{
  "head_dim": 32,
  "d_mlp": 192,
  "vocab_size": 8192,
  "activation": "swiglu",
  "norm_place": "peri",
  "norm_eps": 1e-05,
  "qk_norm": false,
  "bias": "all",
  "init": "uniform",
  "beta1": 0.95,
  "schedule": "wsd",
  "decay_fraction": 0.715,
  "seq_len": 512,
  "steps": 5119,
  "dataset": "wikipedia_en"
}
Each number is 500 + 40 x the weight over its row's rms, rounded and kept within 0 to 999. Layers, rows and columns count from 0. Numbers have three digits each. The size before them is the row's rms in percent of the matrix's.

# layer 2 MLP down, 64x192, rms 0.197, rows 29-63, columns 96-191
114:534438561473425519530573468493469492484479591493439466516440487506431462484469492582513504540453564391581484483538481522518544488515519444539431498513560570522503482450450450518512512482523489370432505481503472568461491519411410573520482527539441520462503512509520500524435539490457487475
096:515446517493474506482453527457519538515510542452536543445532485466504549522492529513576508586432501556492553462467559502485507497487495482477541541442422415507480440470523528476497491544452533532454521501558553485490428558462488461515521545469526521499451516519467477513508515522509524487
097:564527461505516457519519499574480505499513552458518434442434494502509467510413465485543452497495548469525532473498536556452527543470472498517533434486538491560459506548467527522440502490533548502475476472439529513456510510546501407466501503471551484470454502536491465474488460566454466545
100:442503534493492492516473491528514486564416510541520486521426550496502479561530499580526489586528507446515495508538433578498481526583548560479493462522518621454517447586494427520515466464547532413479433553444475469570490498430532493558466450591447542495465464473521444529489528474485496503
092:559459494547479467502418436465514586541482537495557546493492461558401484467498511506490508491490510473513447591472518481553457451428492506506428522525469501482494479436516505503578497525478478514436509496486542452506540492504439499521520483596511404504469519547457471512529584437520499555
102:506413445517512474458513494477550503514464481572523501435590500470483476556527513448391433446527484502529480570508469518536520554426526404488413520559454474492533463500466558455488446540513505479521558496462534454587526509464481564472474505498464426518485484499512443503493544495484506417
099:492543508487496438435502525455526503481497462456481457434470456460535543512577496461486495516517514539497547511507440523578478500484525505520511449539507445527509533530489473479531532527515488522448427432462582538519468400459500504519448545522488463498530498533490518514507417487536454513
101:598474551530490466514500565482524544431556595461498507495460471470568566512450520446482574503467513518530542509476518530472470487476430472496608440511516477542497585469508480507447510495554507444523512478565482453560485514517423452527510431475491424511501491493433505484502454527468499510
100:501587477449515572469519485555515544473472449496529522453453452524513495427499544531524550503489452492525512539508534539454476485490537472452472574532534525481580552551506430568473407502462453468466498442561506538520510547461522478495521605543436449503530560540563602509502533525454530541
094:514524440461458531469577510492508468465483469487562535532563503403526459476495493502532495536482514428514413536538557435489512521525489499539472502521476525465490472454462441519459535493477519571559471555469447521408539537546506543555503439380473563458475520455505548446469525548464500488
098:485545561483503487493468496531471564465496520474499572518453477456510525489586563554497504480478478575502529576503543445508553446501467505556496495581498477527467530537511472545478515488498480493460478442537529439526520509488532473521544466486547495481525474475444516547489501493495570513
102:515554452460513530497488550493512471502488503497558456523482440569476479502476440392469521465521475527482527498460480475529527577373489491478489518517521521544462463546445490499513423522471520499410524447519417489518571514482416506476554514575447456436457589452559486474514477507487508534
098:539501481577546508540499495513455496515499574432465477512427484517474541450513473517499514563463527566552525406544483524483491498561515571522482524440506500532557480472534493475498509484466463456466591589563550494479479478474461470534503536442441493386515424475487464502467513422501508480
094:544541552495461466481520438502573535446426524466473528512466542537534522505409479525496489455436558462544539548504505456541411446445512484477491445529553514489546451418466429513558494479483517547478594517566506459518484490483432593559513520490418554544504523447492452479519496472479555518
106:567430534480460508574586527474548491502506440464499459502508562447521462531497499536409448482470539445575473477528514559472504408526488458511546498418494530573448510535519530456505506557497524503503440549480505539451483560492463503416478454408547478486523473566476516542445488498441504527
108:562498483554446490564502511534468519518542541437558454468496398504475456537474484481486533516525519534496468474474488569476526451402505496453489502453449507505493532501463492491490556545468519559525534520519499491477494432548476431504401462486505509427521511497470516506466519439485467531
103:505406564559427527552601491453496528461538553447504444535444525477544502562460443463538469557519486497515509493520478534532467458565439524511489470516476472542584490460466520543509487483515454529497525503437484511545476452497503477441543494491499476494446463429451442479455459514538458512
097:503587489466496509479445476580491500485495500541567514553476504451522476411565481421500554492554533553546531572503475519548460515573499491543463482469498490523495467522577495500578522504511461485461520487412536486532519515514563495519547477433505488504543505518469485435524523510493482478
099:530437435470532426564476522497495493497465605495472439510531487554473495472511444615424516539464495515540498545446493516556429478545449428466568515484526460488455495589518576498420460486553560485599490482552471446465490525488513503528462515488507496549495455510470456548503460520427551505
096:490501502428490531541482422487476476448423553544554490560538525546510464532502546532506516509467524480466545537503554406474545531522541490470532588507505478503478505449529500434467541459398611510390549466488459532459481458446449574537501515588492507559502484542440503552514473476493579493
101:530527502598470495517475496480497477484524519480546467484540459525511541549479560511519499468464535489494437541456553535483457547493451500464482552511513516452630552515563471502598499518462561518552488519593478453501536450469478533447517567487554466514534545472473479508483534509460485469
106:497520578487459526562533456483499519451487399465474508500560471541500499480520561499463520544499476499460535524520503453541479453511538536481528551413499592507428473541480448514457553480517512490400524496488484467498499484514504563516493516493543504444468514416473487511509493466450563447
096:439470409527402449494497521476498525508523490479533481464525538463493423461501551478495499561507501385487503530484501469521434472452541508480505448548499481466484534498577519587463451438433425504541551491487502504576527476544479492571446497527491485518476518400551495479495510542581467470
098:529454554505478541545491542450565497482555544514429477473489494458560491537475499494497537481490449450497460448461480478503539507560533465502420487594458505407557515493515487499512538479531483486530553591524546478503483373562494433532506534426510477477436512530497472527355506461485491539
102:573463481408501522453532485503523422498517577550464457515468551501550517491522504557444495492367460417500481525490517465444505442541491441532515526540557499507501468528530478505551459493455418473516529516462433431515584535472525439428519523452508525455498460463604501473527497547529511537
102:483549478468536412478464532488506500449494567555487500538463526494520463492569532494544539519503544564509464385418571520454477524507473503464467480523476463533542445543471500530523483540489494502523488545537467483486476533485530506513567516539509439494489496499509458465536554496559498469
101:424601521469476610540567492475496487462490546460548480484526537482496554485530526501433523523494452495550500443480514474482510542552497509469553544582416518506534494480515517548497479467469430504468472519565484563518510536513503575604450472498492482509476567427568518500515520480540585531
098:552447442440441453480493505491453500485499473496488479523547543506565539606480414499545560469491521498489476464508504489488483540560499552538487487568486472504479528439480533571497499499453412446519474502488478516529496481497499486506564488518489491501480482489505470481565556510467487325
105:521364523511443478541483521470468504504455558446495499501498510538373491549502509598492534459427595519517465494562555459449565479489469530480517470477498567462512565475477521527558485445557462444542552584541408477491488527427508408480467558478456502512513510555518541474545535493514473506
100:510540494550473527466491488500519485462546505529544524399502483523408475525508399525537475502521489519549503435499491539481513476571551514516494506484523417462496546523493481583456537436575478454527439578513528496477496503505518507438458462417538480501532574500525430482492488476473455526
096:458516461496514471537489530529484576507448521544520576553459536534476552563498540481490480420541491592447427485472536464506523479423546546463454560538453551509489485473454512527555481504533544509505566497415547452484485486486573469565478527538517542583434436444524437539514513571503460532
102:545530505448502468510585475471546437585479442465539417544472467496546488482501548498554495477464494480547560467459405479474516494403441469490463487515544493443554494462484441594497526482529477483550480521454418554490446474439483468570599502459457592526476529511477509538512450502447497521
108:553551534499461499497463538491418414452494565427549395525465476405522476537495481508478468491519535448441550535516584485415530506540493506538529433455576492537498492439500444477488490551556560523504457487527495452507554552474500494507411452464517522498502541537499472444476458449481510509
103:520510467461489614554537506535477492524485518530524549505520497482322511463475516550386499500446503508489511473570520481484559513476587544560467525504403561507512516489494490455526476476466583486518494520477557490496542574496453519535458473519473581534552536510523524522585593414508506518
098:426496494468524553511455539493524464558450477476499486518450523502447525536545480415437491615433505601545575485548505518497467510437458516503496528531463496530387570510539439433467483532441570483483535507514509497493502531462525506517463522478432493480494501512495560541481510452506485497